Part of a small language model's weights.
Size: 24 layers, width 96, MLP 256 GELU, vocabulary 1339, 2.3M parameters.
Architecture: LayerNorm before each block, learned positions, no biases in attention or MLP, tied embeddings.
Training: a variant of SOAP for these matrices, 158M tokens, 2416 steps.
Each number is 128 + 32 x the weight over its row's rms, rounded and kept within 0 to 255. Layers, rows and columns count from 0. Numbers have three digits each. The size before them is the row's rms in percent of the matrix's.

# layer 9 MLP up, 256x96, rms 0.493, rows 0-144, columns 0-95
097:131175122153140101128129085187111109061110166093155089152114106130142131197143132154107094153197055149072145125117143100138136142124076093159155164118099133126115151109136148162185141163152088194167109155152146154097111082130195111123098148121074078089166169145190117158135131144080095128
095:132174100142115186125128207140114075147116138141176146120145106087186133133104140144126107059080125114148135171112079116128110108097170097154126098135192170163114175078087173180152112149097132132128066132173111200127176132125175124157067185094157105127129124147139147134118093115180150108
101:119137144118096108103162095131061096174146116063152089152168117090126138160121138159110083054156099138133095147166117158132134109127117140164126099100144168125150146084128138134155158082126128078161162171080109117076155079187191148142071229135095136141102128111155153150099195106108108133
115:160136125194086199182147114117115123114096117110170145159135095026108075165174164103173131162098151093170120164167124099138172114198151097101149130171149128079168166105121082156138096134141133136134148073140093137142122109083108127103131124122155118069142117184148114179121149173142107096
101:144122106176144125132125130143104157093098048114156168105133137148168139122055124137180091141133121150154087103107122118183197113152134079134118136130104129082131122137127101137109100148110181151096060104178172106130195123250111091120166120138115165130071172093103122130115122134136165092
109:130132155106125120055081200169131128196143119098095140126115115171117074117161153174143120158106033121094167124133143116132204171151114085127099077135120176102070146138179146134088132179091150122131128127163091097119153128087133101103105110116135135126172200110160133085078120106111145142
095:120144111090102166074136136129175141142191160111107180132106147084126146142127142132171117079158134158046128115141118122081116121121151108091084129097177140115099132098087098179076163140088125139150137110113037176149129097171135150139149155058126103162110214150138167103078154132098150089
106:103152101166119151189117074140104081083099078091111096137107064106134199131119147141115098129154105130133139163136128181100067105174112146148188193120117187100155078130064182161105099112165137146117102056121135171094150073140101113121113117116121129130106134122142150145102124187101098076
088:130106116134183168094177145143136154119116117180162077144167094146131145117132134148131093109147104168202107133167104084159080109154103158133083116182124129184145100125184177106170073110154095150120117128172169096095185101172124175111171091163108088047113136177087134136135126135082152135
088:089122146173095122134121158107120105099131160150118174096118142138082167168080071137126138080154136136126121128180117196078142135134156166157089124074120179071129160060159154154168100137079105131142151156065151065122171131072130149147134146152093161077128121106072151099102185140077155119
100:100191108134071165153138046109128118158139161161119161126170120127137096130172087140126142111091082079148104083154139108153110187214115170167112140147088145101145158154147092157140091137127121160143083159145106154108226106112086108132128164108071120184145136093113109143089139100163154094
089:148142134151131122100100136115127019158122102129170150107067111122175087145147174069163140114119209122134116123153094167139122152167087159118109131121124158181103146154135189138134099113121112179108073107183157103142109138208150149132105149091142115152143173092110171134145196086087127156
102:125131118138150150107149135145137112093101110185112069149090103102099101158128148099075172054152163139142111103110124114161121117088117134148189148110152120137091115155090114128144141212176131141138133152124049115198091210033172152155159107114117120132174152138163105117154148158083141115
091:122151129125126095127118157103121096148068057107125073150157136146166102068178102120146098162114108033102146132081105111108116158113072133159136180131159108104148097220134146220090108181119168150117161143085151098161137110157102145197138120107106131123125145107118147141114156098129101097
102:167163127184115132129195125128140124126137049139128164131127115177143129118163113151187146137136147149112070139148112129134158158118083159117102140110113190129132134115193126157146159118054128185085122188142129098142074123098084187179129116104116134072116166043089102144112114195151147109
105:160111175174103127105134138129117128190109150075138177156147140129174114166113168119084138174111176125071076071143121099113160109123141095149137105070093110084155149126189114134169133112099154181128155161127150105176166124086135160127166187137093063144155158052064134168137163114141119138
100:101141130120129093099183127127100106184156166128147089084173106084128075157097147109136074148095089150162152173180140122114134160143105176173127142126038152061154151112125144102149138129149112128133098123056132078119147102103111200150148122165187102048103174126148103142158152121126151100
108:107183116157128179129115127131199129112125147101088141113158156146128072142181172128097128176101169133101089139142139157062191155100088149117133138120184114117169128049108112132148134122128145131136085141104110130177135175124116082070122117091161170131074166079129119106199143078148104059
094:148044095188119132168110161111054116203124128145187171115128125126141088150161159175172091108119202172103071146123118122175108123115143096127121123104103178074127054109097095129164099126142148129102127077135104133098106098137140135159170150116121148174118168145121078154144074126131167130
106:145159176135138186149146110115128122096074177145140144118098181097136066156131130108144172155132165156137097169137110132112162167145101166087175135216120150121144138110181076106134108119105101106059093142164169111153166116135131073153193145089131156122113158136092120169185199171152104105
097:156162145155094128140113073078129053109128104059124155185172143119161169099144145199148149149127176164104093147147078122140140100092093125135119108148171107101150125136162120172191134160092130119116111177189118100147148113158106129069219104083118102124196142097106125119085154113123118124
092:131160190111066153118147170168111167187120151116134057048125130148087091048064151122137114109131141140094125152153099146047169139128077122179085102096157127130130098103134154092125101173108150131108180153074151110119097111157140164114121072125165111169143183126132115142119129126131166118
095:169182147120158150140129152141065134164106119122137114163104146061077136141118113147139188129117111192129109139158147111142117156165046132134133076164121182098111134116164185182093113066095130102085092117138079093068143128148119094144115099147184110168140133134167112202107167126095177122
114:125094129121121172127145162136138117103189099139123139155121124028135076222132166134140199140158106127085162125122128143135156097145118113128151094131158191134090134106188148088143109075139178070106186135128139117145140086127190098178153128086123115086099164165178129108090133104101093124
095:173139112167075054123144159168137091182122109174169133135153109181153141093099159114133085092125116143108091150124113065110125138119121081115113180130165091149168153139149160106151125132125132109100106114080138131094107050067151142111188066192169154125164148177148101064133087097117132127
109:177110162137113083139102072064120099104086134128138149111140140119148169156153128150154087162126108168084161127082098123186126188089177130117105189145110188148107157122077137153199060131090119141061066142099116121135176141169095101172166147135154115116087116107157149151091110104161117115
110:147186105122151093116124137180122127101093158103085123116099021125149101085174153184115163144129171133112137168077103154099079131147127147095176185140138165133140085117096093063144129117116139109098198144120210135141168093130118111155124163152118170115126147120142109109176200123109131092
096:128153197133142197109102153121076091048121107167120148151136116140162121151114130135170113121122188161129124100084188170117150168146142119160179160099088134121137131097171022134137104072093159169153150140160128117111112137112069131135080162133160150132132166083141078125108073089133131100
091:184096126144093193124131111123062091117127135128109114144146103113136100116105119170076122156092091092199132128146081116104118126166135193162124143100101069098102109101089141111185069193156128138066080094187080104165154118129174161121124097180072111109103125132108134102149128107179143119
099:125092080170128179097120125157173143061151121157135137118133160093158101172121149132203187077139145098162136198149097119102119175109173101140106138168064132152117152110121158154108142169100131115162109074158158140118121135152119183070160111120121117152101162090169135168085139126054098073
088:098165111165062136102119106078183096170112183189136110132139133093160189172137149182111142170163126093048134113076115199103111114124147111104146105164115120081134148154177120101113133140081140122116087074115126126110069119159167118087109106136124124082097134195169152133118078147098119109
095:159186151111179139112174120105137114154113133137035102139159097142084087119157152097116123128195122108183199129096119093089098102090162148086125155195084162127129122116097117124131185091084152140090120121112064166099147131168165156108170121091168157111177108123157140142139123184154121085
105:201163184100081149114114154147154118135127133165150103147117070179129137102182130116069093140126129102129123106125103184127085109132125113080101101164086111086111111136116163122132153147114099063128153133070116213120103092098109124139162134129222099096128111196114117101203106131101165122
105:102164099145106169081115069123112060149126139089156128157172143132192094102161111086111139103135117127116158089084087131150137184235109159119112167106115153116104115138062133130154126121160112132048120173137130116139150106166106076131094124105160158112219121120137127067126130084125144145
104:087110045141118144159097171139154112178063105064060111124169091109124145169106135075091104115109153180119131103150129123137113127102133119171185116173163135171148173103095142113129120143111110122171175129183166082162167099104146186090132134168157111089166137105139140140170088191139112110
098:167104136119084111095078144174185136099096119140070120145130087120115118116195109112075115051210145131136139184143040134110116114119086160104125149210128157118062158161100130106086128183133135162099159152082121140099123137118145123174166095106118104106114121154185147127119147136115157136
088:171131130109093102090153165069132095141122166136091110169121159089197100150155156147145103099128137208102119180106123067078107124187163167125148123181172038137116181144073086122136152137124108153127148077137131103103139117171115141119173157137096104166097111170140093168132113132145095083
105:167162082114160165097210106100135120161090112111193156155105105140102116095114146127145109097107077164154168159098071124107111093099107167101171089164162135111115150114086123087154049183147169136165122154084106160124134143150175134088128085109128088127122175127123151172178076097166106091
084:126096163136103088116115076133152125101131192138142115164172103176162106162207085131107144087194056037116079152134134118133120100087125126133114120105156095080129135159135108119124152131096133136147145186062117129115148084132169138193142115131119129106131117167180115193115069122119183141
104:150081152157159128177189120149105079130088117132072124138133088102101081206163129115130105138126170158110116097175148159123144179166099092065136118156112124139146116210097123127133124153122089145150175134128108148128130053109138144118151138155031120132140162135169119127100143213119177116
102:159153136107102164134145152132186099097065119082142090145145095106108105109180096130125084148074154095120089138124156169138175167121102118091111103147179062159124125121073125065117120051191118139122116141140169105149154150125198161094137201077129126144101159063119162088153135146114117136
095:118135123152108086087115175114133104148099169130127113172169123097143166154149142088153105206105079109138179120118121123080209110173142167106112090144118189121153156151103115117073131198116125136070175122111104120150122087133076127179136099166127147147139107104070129033084143145158143125
096:204099135105160136078146171068092076134118128137164103151124171100110114171126107108100118176137172070099132130142101131117114111149105128115208119228143160088113144065120141217115121108132163156093100127164145092157142081137120113187120169141114103103136147156109107079138117126177130123
093:096165197173124108120032118144146194165121157100057141130140116128155106158152122136149159155161111075132130184150113163134097093129154150118144165101129154124096100210146144117115088148130186124099125123078123086078165180106094133122149079116147144137091185088117093138138125095162090087
108:165137113101166119108152115194077111157118092119138093208072098137157110075122142167154065101153106168109117190136088117142110133143129182144151095110120181096068142097080133150155138176109128171067120109152096191114083153168143142119153106088114190160082117156106164152131108132099114144
090:121177122128106101103109169113123105158140151144164171133198121109141094112092142128161091085136089162066170141154091090081170140146093107101097135134105155166155128152107114093069058147147138135100119121138138202097147132119192103076209109094154073190152131104113154121186156125123156150
106:143132153145100130176161164068092114101112128110126093165126096174091075147092168133099112169135112107136089122168126103151152168094113142125146139076141221139139112129161137149193120195138080138109132115161099066190119160156142165134103118096078130125138086132076088148165152163047137155
090:114132072116088176199128123140133131126146125130142171124173135172105112107132172137119118103118114201139102148146118116112114136089157170118190101169089119168179084099096160162154113090078132151158120120107133121147133069163087134043162170117117138117105130123160097170075101131169192046
102:172158099150172126148167172115110095193114164132141160145108177156097117127140122123095117065133104123161044173105083141138107136107151171134165099150168131143117113122118164182095156141113179124141098172110130099094123125139094068133164057147129190113107141090097077102099119156133143033
118:133174119077108116146076068157099088162054125079129092140141089154164139147162131125126098136067157121138116100110112152086159133127084162125095150113105202091129144135159095099104110128159052154152103150076206159168150145073133153129118143205100141082103114147108112111109153093092134147
098:190135191147101076119084176170115129160111094132144149153175099098103118118092161104125133075044121171150072102136139133108097081210136125116143104127175128102092205119111047153101076148095153145154077161083128133151113160124153100140140142124105135148147123084123098132101127109179141128
087:100227128137126169091081118127093119107116145168170153159140138145138119121060153115163189151137094142096187072117080184058116107103126143123108149176105133134198125169103103129136103081081146147140083135124135080074149175125116166159120137126100114108143192129116082150128138076122108149
105:175110120139168161135148183111111109105138089082124076125149143192209112174149078126130166088198112127108180145076111178164082098114085124119098105193054116138165115162115152110099111145104123099116067145112139139144149110116123126149148154120130113091124184123072115160150134175142071102
087:146116134082132122161143144155124127095175156166073111106096163095113086151105213132142177062158098110164167136100112100122161150122141116157149151109146073126099187113145047142128129184125180155089145162077081135117143077113143133153099108127071128202105159110148131191095090141128136134
103:109156087172168118164208128166195119171181150125171105190111097138067186125102117113111102095191102185118090175138125116189141116104122144108192158120068130107182150108147156134122099131047124132127127097107087154106087099118110103175131155111111136131131131111144146131090129115101128083
100:154105107113080150122137087173159186122060119100166143115179044179140121126144075121129123137132126091176193120091091227145134152139120133138154164081114134087190156122163127118116162075105101146069095136130162119123115115095112132113134137129143098065120144158105089161135144138179115180
095:130141153148115113222163151117145146122076157130146109129072123043151111158110137120146110099153107111085098088082150162125133127090121113190136109082098158168121162102187102192146050138114131107110138130180150159156184142126166106158094114093106117104083171102149169094103131119064108110
087:141174131140119157116167082075104082099175099098160150116105114167110175093123175135091092094138079157102115189146106142125146134135159073174153155109129144144058166122111171143178175101120060098147096098154172132143159082119127098135147125132114138188072125124085137053161155106152175133
101:104099095126110136137112106166143124127132110179115102137133142074087144182126144072067173159083142055127162126103165104110183132150160122179113170121143157112090111103202152103157124093153101146172170101057151165083103098187167139107167115125165123118168160056140131137111103093139170145
094:143143124122101140053066113153108115133112157090165126121159089152149090148159148077106069137150094107172172087131158119208152110104121158154116137151166086096116179215124141166140124143094097141094104156156177078147111157120146173134131161138108116052165072086136093130132143108137182138
092:142166084130139061205144134152102143118151107172141116091098138115107095165137129122125130080176179089113105090191152154086145140145167124088138084160127134153100099143090074190165116147124075094098096185156174118082116150136153082189135121202105117143149120112094134110150157179142106092
088:151185072113136155176103072036103144128135159129117113139200139148188128170106122170122106121115105140167153099108112140156107080176115136143155119161150101114097068141082124114067145079184155108069109156171107116076107116108179189124157142111167160099169142142147137151118109173139137120
109:054122106164157186131102113141177139153143101141129119139194129110136143189124164131089170168180123143183113151129067135179095083159154149160163080082153156151126141146130087079090106165141119087110130115102108111058128159096084130134113173096137153129092086137111142096156122092162113046
097:177151105141076141128135159153089130157147114157073107151195189090080145088128146181123110094134089198129126142140164126133149094122114062125097137112097120132148155187096138154116124140136107102098081184128125195092144087118152083145148088096095107183136180136147123170127050116166174141
089:152159113117164162113146089100126142091165165175157152101197094128088105144067189172152155164124131107154192124118154104122163131111129191132124107076115121096062119131152121146130150129168092091116130207149096166126125080064181152135165186108116105115123155112133113108135144172190110081
104:109109066125135130147132159166125066106120144141175103075161054138115122147114135146157126099105082126122153151081070131110170148078157151080168184130184135163167140099158152100099095131114131066110116147159166128192104119084099099162131182099126093162194161095127096089111134107165172160
114:150165113124166128147063078145106085100200159115174152134090105112107118110115139158134162090171040174135056092070079147154155173148108178134156159119122097114164140109129158128082059137161133108096130158131135135086156090139188140065111126107170132113120121149132157153124105169097115095
091:092155160120087103149142094191117181098115117144112155147117141109126073158123122205131176104131088179141140150102147098150077119155152135148080130153120163099098141212137106207116104154107130092110070108111162121062075168131111153158174088150102127161134162077134112156164101138173168146
111:161125097150073140077159145141171088093167119137176080085135114144155120147139111096125166173139091101128120146080141201127144118120079099119143122133087170109078156135118156148121156111163065164134162221126128134129129108100121127140173114129160102117042135157135102095098149207120060159
065:163097171152121130138121062149053103118100077158116155162060152158068147073123183150120101203143172142155144108149149103110130140147147131167121133084102111148111132191149130119120109091164136071073185127108142059178129182170146117139096138163115131123139141122091127099145127104146197130
094:186158161174111133134136157131150108124120099170128157079154109120104134139138151126141181149092088149099123119147137109160160102077133047145100095095172114112120124179118165150140106111150122168129102070209107072116081110063137140112149096152184144206144191129130127078106120177130068137
097:179158120115109072122093155119122069099206117176141160166092104130142041149111113090026143115130190125114104153199130168119159150137117116137137171155157143132097124114145143147146106136144166093132118110144150116142132078154182128093167111110095141155146103102178168102103112103137100053
102:162065196101112154113136087092115112147159129098181112192137142130080133120117086124072098089142168126063085099116111164090157106094124131144135158129109108172136098102153112189139081109099091131177172153091151088117180125186166179130172184119137140087164127093106131103104187134152116132
100:086105149143125133168132170142113109138118169153090066151136054148154141116177161110116031137157096089074172064137109129201121160114127127102139173143114118191116126136080131136145085200108130104121094132125052094133111126066134134171088150141169130149146150163151120128132170169116122135
104:160107110137100132090108127182077116097143066152114161128068126163114071098163103125038105099135118148101131112129155126077167108163132183101085138121126135140160145166107110146143193093098126168079153145090154131143120094194148129137115033192103118175119123112126117096197145120144118122
096:197187124102119196115175121091088122190101105119146124151097123097136079161188133107126126140159127170128115095132177167172074166179100139131135115132115168089200129136033132150148114155100075126110132139149210106157113119152107122120139130128131093107082127089069122123118175125101134127
115:127122102155149171134117126134077079140139057159145093107097125132161113174117127136151091115127135146103193118057202107149111061148110181136084174089139079121135092107115094141103159133090133114108112119119133148114121106106126152159142135128217206129083115190108081136145169145055135116
103:149159118114088169096170172128123155142138154041169177154097130149155092169116150123135112128135143126076128195126144123080129197122107137191116147153107074062142094170121093143129111129107119144127143156081157114142165159116147193165100131149108135125132096178102076182180086129091084077
094:150117155079140122087084142146142093119087083106098113158179135212136118130122142115117093097124159121168133163141072116118105113135105141132118081119140105127170211159136113062161125110144111040117115149141168109145153164160141104109189075098107156145091181095126089123200143074097086118
103:086129206145179051105112111130158141167166114127174069086194075166161103106100127116129114107169175165105167103085143117179110150170125138118163134125155091156106117144110166143099062146152111114057076108142124088133166131153123118121184123138117151138092098088136129094112103142192146154
103:138203175158112177110127096098105124198165142114105160148152168150103090153057168138095079146101145114117129171120136134172089134104184127131118146175092142096120121154151139131157167138136112130187112139188102073120102161140095195147165200119131134141060113114119151177092155119182144109
072:078115147118145138134085166125153135094140129176127165160179151146182172183142069113136076054132130108154164156186052136117079128130144135123151134137117150147091127136117077145140122062058144104105166152070132173086120131081134167096148060164166139126094139112093137136112111109074128110
095:132088187165076130145156194056155100159164183118118111173135096144045101127129120103106150111124133106115116103073071138158151096128163143100119144139108161120127110143144141140156085108182092089094058146095102081166091198105126087089191154137094128108104092135119133114144151119089155105
095:113118162154095154145127110098131133132124123073199151140161128139152107138090139113121074095162122187118118149142135178125080177075157196070140098083137131091120145090158162101187107077116074088163113093089193152089121125154170057167125123112112102104130136112150197147109098126121140079
086:137168113062137192097103092177096108109149104120104151147148108239126174111144141127115169104127145134101128126152147072134144133149153112133148085070062120117116133124142131124082098106136155124083156119097181120161062095193137097108178153142139175116094199143095141112181151146110160151
098:143134120131148149113135158124084126124149181065080166192091145122167122136176124094133098141123174110116126097169116113111109149158129140144140131161171183162096097113136123173176116097113158059155126068134138139180087169130135201150124121166139204198105171087131066088099163114106128095
086:179129108113110110144120106114126077092127169146117111151151112145088153160171069116109113135197143166127181107172086118133111124108164170145183158091120120064140122075147130136138083136150106100121170077173156102110067179133100150123120091104169217162130119039131093111148126151147172129
103:179091066060171091133189124120086142189092125111083097172156128124149106128157170099104121131118103086175154119093133115173150122129130095118177109142124108095136092170135119159121108134069111171162093191138188064153114098115119148137135091122085081127197100121156095174118152119114118075
100:084180117076114123148115074160171151137119104109107148119096132135161083092113145160071128125127158162109088115136071129168152140170141188084016159150080186111132155112197113149145106142169145144109140151157162127150109100190131083152108099142160077132074089110100133130105106093142115126
095:128152148169147142167148086184136063112092122149075108212182104108116114079068119135153152096111164096099137108150116149159173142150206117047134099122142119127107167201112088120147111147096117101130095141125104138093106103097098110189147144133111124155156149128113161089131120185180083147
104:176107070130179139159136184114134144108090140177099167141102150096135115119182117125100093136132139078107141154103062141136163157141169137095119062061132129096085148183094142173099123176195113204094178080149132128128138099143180126158150068132103116140134091115073097099121100144112131124
121:136098206135084153139099078097157115164083148151124054173066144103136125137158147109142100114165182083181106139138114132200130132178136097091091142140097145143136166162126070136167076137091150166097133163207097121134114122097095138195118161112101121145132111114147159137109120195135097123
095:159134156115126178126122126063129123161094069081109142127077104112110128154088109150130073105189168151126164125108143122095129177097192167101097076161109133124082145126167132130144147172157132073131160109175161114161153202123098126105131127090172189119106169135157101073117117093092082061
112:123200098131125119139152107132098147135080104088133161182153189136148124135154095132169150166131094132130156140170131109172115159132117108158144128082148172084117184179109069222174129116122148120151110117133140090094146161166163097157199083093136122116169166107122127175164102199168100106
105:142106122156140140155132138108142097098117148151123098133120170178149094113098166130111122019120160107148091093125122080120115096141080155154128121174175095156166090085186103192126164164135102130140155139175183138156122081106101165124133134107165149141056131115069116210186090096131142122
105:135147135157053182139089135115117104092167146084143098118159161061178088123088150151133095127137164123102176083120155163103159158124116085064113101137126166124127130071147140129135123163106110198140119178159116122142126139134137184155077115112204182093140190176150054111132134149107124138
096:090159149159162128181124150097100134119121172097117152098127139061136147158081129150047121133125132114130160159181061153153127174119156162113085107114109092080161121136074162147132111145105192147123123108134144138102166101164164138140105187217099119081119137186148142176105085114084125073
082:171136179174141129157143151107086156108096115160164164117169074100100150206079103118123184125128073117158144126110144101117215130130153139114153107111118141109085156133160153136095154072154117166125182150102127085143172067187085074086188165124147079136129160154145124105154154096141114123
091:110108111080115138150141150179156129080140165145108103137127135184091099126067124165039080085121127161129194131119106087064198088156149107159088133035074137142123125118118112206138086163135168169121135083137086131136134114126125101132121127147113106114150175155123072165137129127140147112
109:134175071150120118090048145129098126135131155088112158130133168109092106158155162173095070144160155121066155113106148110102111152129153075132153165127132191157105078102168115149128168174119130097140118159079163107172159174142078158143101113099121199141107139161082106067069134093083112139
110:154147129104167136124097068099168140090096155133075102158088160145122118132079143201126152107108135163092191183109153124151136132151129164156063135061152105090098114180152095102129159107090102149139101123167124054180090188141134214116123128064100144162120135095140124107126122141122110108
108:187143155163120106151160112134132135120132130092109201121163105087177144143151162111128153128129064117094072139152085134136130185140146088107103139168161168125100171136153158085109120149103112174145132143158083121122192146149157068203202072115056092142154139103090163136110128179115151102
108:104149131120153177123150074137162159169123057158153153193072132094092145119139144078087091148163120148146143195134127181055150130110138176131115108100155127133114071133148074178140134142168155131132122110155093090124144123069113120118148148113066136105079141149080043126175141143164162117
133:094149078108071121142181140117153117118153124087194135129100105129120077139140104068078141123142148111087176165101168127190136214158131115110105100161147134087110133110143137180167110152090123179140202102157110114161122031163108142140201129096141155108124106132131146125130169146090132110
089:130203117141131134117126133145157098047129135106149160146189149152146090076083118153144090118106141106082118101163137138106158084084124125140122062126146136120165121126100118139103118105128153128175162135073138151138146112134095213147160216151197069094182139127148157104079087130185111138
095:155176187174145186108118088156132098119152131082141083124183165050137070095119116168123110134096108190117142179119182195104117105180151103139086127117177155109141150140082124127139108123095083084148154083177117163117158151092124123129102121154100130137110169137110120168152103089143106054
102:112121175180076127111126130160190159163108110209151108144119139118075116124158116103175120155128110055075124106169080146109115151192128116101121086103111104136137133116083090160146146111121173112159152188143112121160177035106132116185150096137109094078065134126143141156114078142124146115
115:106194169163128141160167093146153127127146077123111141115171139127103086135114161134135118108153104175135135116159092154111144180111123132049104173143138078196129132109062113138130123070130152166163149198084127082082081134101142087082126115057127157166088160120123132167159149113099120059
112:170116180095096169104104055154078150150136116156107079125152095119149115101142138129158132137144126107138107187151092146102124183169132111098081123161106159134114123065076128126157163155098064111110152139163113114132174109074117212164147134135075158111162149113119188072179068105145146154
096:111166198088150156165132123133146169164082128132086128156073111128141143140087112120156182070146114111154156093149120143115127073118169129180112134140140102137119087078150112182140126068088090091109161116164151106155149084117127114181131163146142053104105115148150184182147194134071180155
100:084121099105132117129139075068148149144101113105154077112157161118118130121177108130092094113137116148110110091175108156072168157103161159114130139101070137169134232165130066117096067051132113208131092093122117084142134151164127089122129135135127132137112159106149155158090108151170118063
102:130115097138133141124153112153123134066063152123130118124161102128073110141141095090140124089160090116181111077123144138117169140152156140143138097065144117111165111195056118189195129117175138169151147227094089153133151131128161106113136090088103067120114148126105093101040112139113121125
104:114163102146100164179162129108166134177110198087203118108087080119151114153156140092182169148147145137097092170083099126085139151149140157139121150094155111100148057142059128126182128144106117129072175173135112127123094119179107120126146139098150118113094180083145070106063168126101125118
096:143088152071139125150148121198085046132147113148063088156147146155190098168140119153104138138135096093105128151181112148122087097094133139158154139138078115099115092140157132159097112147133144088108193092159084114091116096112076149124209184133128158160076143139114169157136077157099140093
095:164104115141100185110128144139107161166129152200117097101111035157097085192103125158157092142122138179115137135105111150162135063144159109184137127102133109129145138189123184102090115114085132115120135093145093092131132118103112209157163088051087121120113139110097080146170182114140135109
092:123092177141161205076088196141056175134098105130103088122139146138082110138135113142163146131093164166120150125178117137100127188205114094093189105131163157170174177112132141139136055143090109089127142154132153148119122088124168126119156152142112104143161133167174147109103061143118103114
095:174171080161067089178072125131113132116149117098098147067121075150119120105140101116165124102129137156181109136137057111085194106105114169076125132133154133089140122124180135134153114140102098139078124120119134129125185132151095177166125102147051165140182161150114128168093106152061066137
100:134158150129116130081146145157097177077107170125139101151128089146176164136155123114080081162158119072097143107140121144149154126203057054160120096145094160180145136147027127141111101108148095065113117102096139103160144109119145138124138120134181122030153173126095133109127136120134136158
097:131087177150136105135123111155096149161077062144177132103087127145152145166082141181113077099135095160089117092121110159155145168179185088108096121164085085148109117152147139134145097173115148202140083179086164075118095148162117070156152158102125103172105164129085138132097128074169139116
090:118168150123136068043121140128136153100097144102070134184120079114126091167106154103081184113102156100172155104118098094166222182126128131093135142166141126076098152183187183124108188084107135154094125150120113151127089138096071094118127118121149152094123102147136142104088153100122144116
088:170183128126117052099122150139074123107133129163149084104113151069127146119151127138124091158108113077066148162086150140090097150100155099125144103151109096073080190153156107143141149168195108156152172113071133193159165096123122167138185081173176164117184118120090143117140119152135146136
097:158163173197082124120062182093123172073148117121140107179150138128158128140106100156122139086154101133099153098160121158111131073102120127159134110118077098171119111073094090122142138171122105083105173079127102130153175108083137141096155109149196137059159144154111170037113145148129153131
102:133155131141091107109101150096111129161133119084196131120134123111148110169139144120056158174132138133118165186183102111112111120115131117189167145187075110164091080089130161150142105084150070102100094129092206142140155136092160088162092088100110121139088064150149148107120137196165183123
090:161183170141173137167125105128145108069154128157093146162126131135119036154163097108099131106099102155116127098051153117163159119097075096120126187173157112135063113108125138146123143122158091130182066157067150073176114082113093175124113115098192133111094101112158149143148128109168138112
106:132148138111143145101138051071161113153103083130121062115177037101121126135104156076169128128185185140148110164153127143119162046125168108096172127149140097150079177124073139142146131174142130175175115170095127116121132107059155136152082160141118125137123132147148100101118125124195116108
107:142154076125140137161179140143119068161064164165080174171104074101119125104106189167146109148106113097105159101142111175111107129081158168175122090133092171110120136180091143107130137114140131173149088158142112095102129091060130182158134152160161153118094118109094175196071112129096103094
098:100160145074120117105184145078142122122106152111073143120125140100112110114097111173155176054192120110160145125199091132135138152204093158121104177114121143113173123108129105132132130157050084112121144117143126074170163134191111120150112151081164129158119090210103112125121065163118136104
108:129134119133109095100184142185165168150130168100173069144170121121121113135177120081125142156129162122093149162192099044119151098176126078148209055109123140135171193079128107129100111138121124098121161141108113136158114055103141167123100171175142121150159143150141104156091134086154116143
086:198129081137114193067160095109060108124110147108154153167142141108155095094142178142170077160112131139197158103115137084147128099213128124116155124120114096114167154116101110172141126143131153150073150169140134085083137152130125121174109107120096153137159165081094131143101228097117118104
091:088211120168101136085108106152151120106099110182104086131199167125126161104104110083130140091146153106084098133137162112100187158156063198161131114104051107096126098173112138154043147095139096168117117119128132112143100159154174135125119162163111092118157163177122133159153128107104103159
110:139190155121103136150194132093102111107081076076187156187148140124053117136108117134089164115196179109098149118122121096143085139123204103127102144131094151153119079101111181176143145092149084108127162083113119084143129083105088174149138081165124067142144162154121105142114136153120109157
093:110138081120155135156111131135167118167100105202148154210074121142149105151124136119109131136140177165114131070163075162130167101160172175073128107132066170180076163107071089082087133103158119148125131155138123142147097134116070049131166147158150153197138130142119149114122127133132167146
105:099147113163169138147113138129105100104076059143103087102195136182155176116090146165157093148140114136107139093087099154140084117114070175100134137133113161141119115119205128127133163070202159117143125132087161109150131052144106071179121143138113102163124174130155153109124064107134174085
091:138198141111092150162115108117119154118112072127110160176123139133088110140171155193114076137045173162085087107105135116121166061132067138197163099137105178120110077142056142155124127138174183112090102130139130104152140096146086117141127182150111125094137151119121089118091143158151173099
105:136134174108131168155145160101103090108086104148189086196111064088157165180123152109133138165102179135111130160157149074132128143157161105128102102127142140125105191075074088131164104120168023134102119102115111103123189097094181124139093090129143121114197135097099149126098132114129124144
100:134147183167161096147148050154118134106089092085158116104128108082088143133138152091130157136150111097053119157107140157144124067133112046163167118142142122142107067140139141154122081143085174126129152172138093141155133096153107131146121149083098133142133205132075110101124095145205149201
094:161113074192154124098125113109144164139137098127149087146129156137115167144159048142140133106161184161070155145140103187118089161211112104137147124101159121118152129099077080122182110119115151097078168130118130050189112154141123146141139091149144168105198174134127165148140137076122162099
089:115130125115152088122139124164101189088173094117122192119117097147106111130155151098081131166134068138095194146106072072082128150124142158147118147123089106136114055106134114164147128133082127110179081135127154144097112118110151125180082100126088147226107129101122063149087150151182135078
098:131121133163165117178100102136191165143155144119124175176120178160108133066097106141125094105115112063124110122149025134125155095138171203131168134184127099105122095113111099153145087101163172092145125124127153080145077108129095148165115143147180083126113144103088070114165097130130189136
099:170097108201128143077108186155133066083164143148149159166148115122150123088150183145128130172175136146107127136102072143082187105165132104148183066107067146140082122139124141163169094110095101116127144120165096151125112123090195129137131111125150180134119113133136088083213136150140092093
101:114164098169129109104091098086180158106118146112113118133181121145168111091146144142125151089137137145129184159114149175164104152094155181130141133130162144078107161162125091154037182133106146073092110199149077155109126119098161111113182131128167110134160084090135122177157158096063188101
122:104146098139119125129116112073147142137143177100099114091156137138138105109150115093064136068192169135086118112098093105109097162161138173133138120092108139155159102143142130103166181141135098188152139189098094134203143137156191192092111118090131151193109146152093075112074162175163104093
094:108121104131093110137107103147139154110050117096131113109189127096134084085126164161138101114218073085131101131139117145179148110173154121132123102109073101102134185161025079135140113217138137134116154103121125112107179115115136115131136142149151140075106180113156166148142074168100147126
089:114103091117133106074130161072167147128149127122088092143102126166106149112098158151131092140098069046099120100090169137142089126144117116133093107151141207136090104149072110156130101173072115045105144072143110144128175173099125147129080161166137079108159131133128102146189131112119183082
107:184199166106147097095113055147117076112119115140137141123153168137176118094141134160152062166131103128107106157077104181135154153103116126090125099111097077154201148165186110096104117101136122142126095143199120096108179130129117202089172216149120139082111124136129112114115110128120107116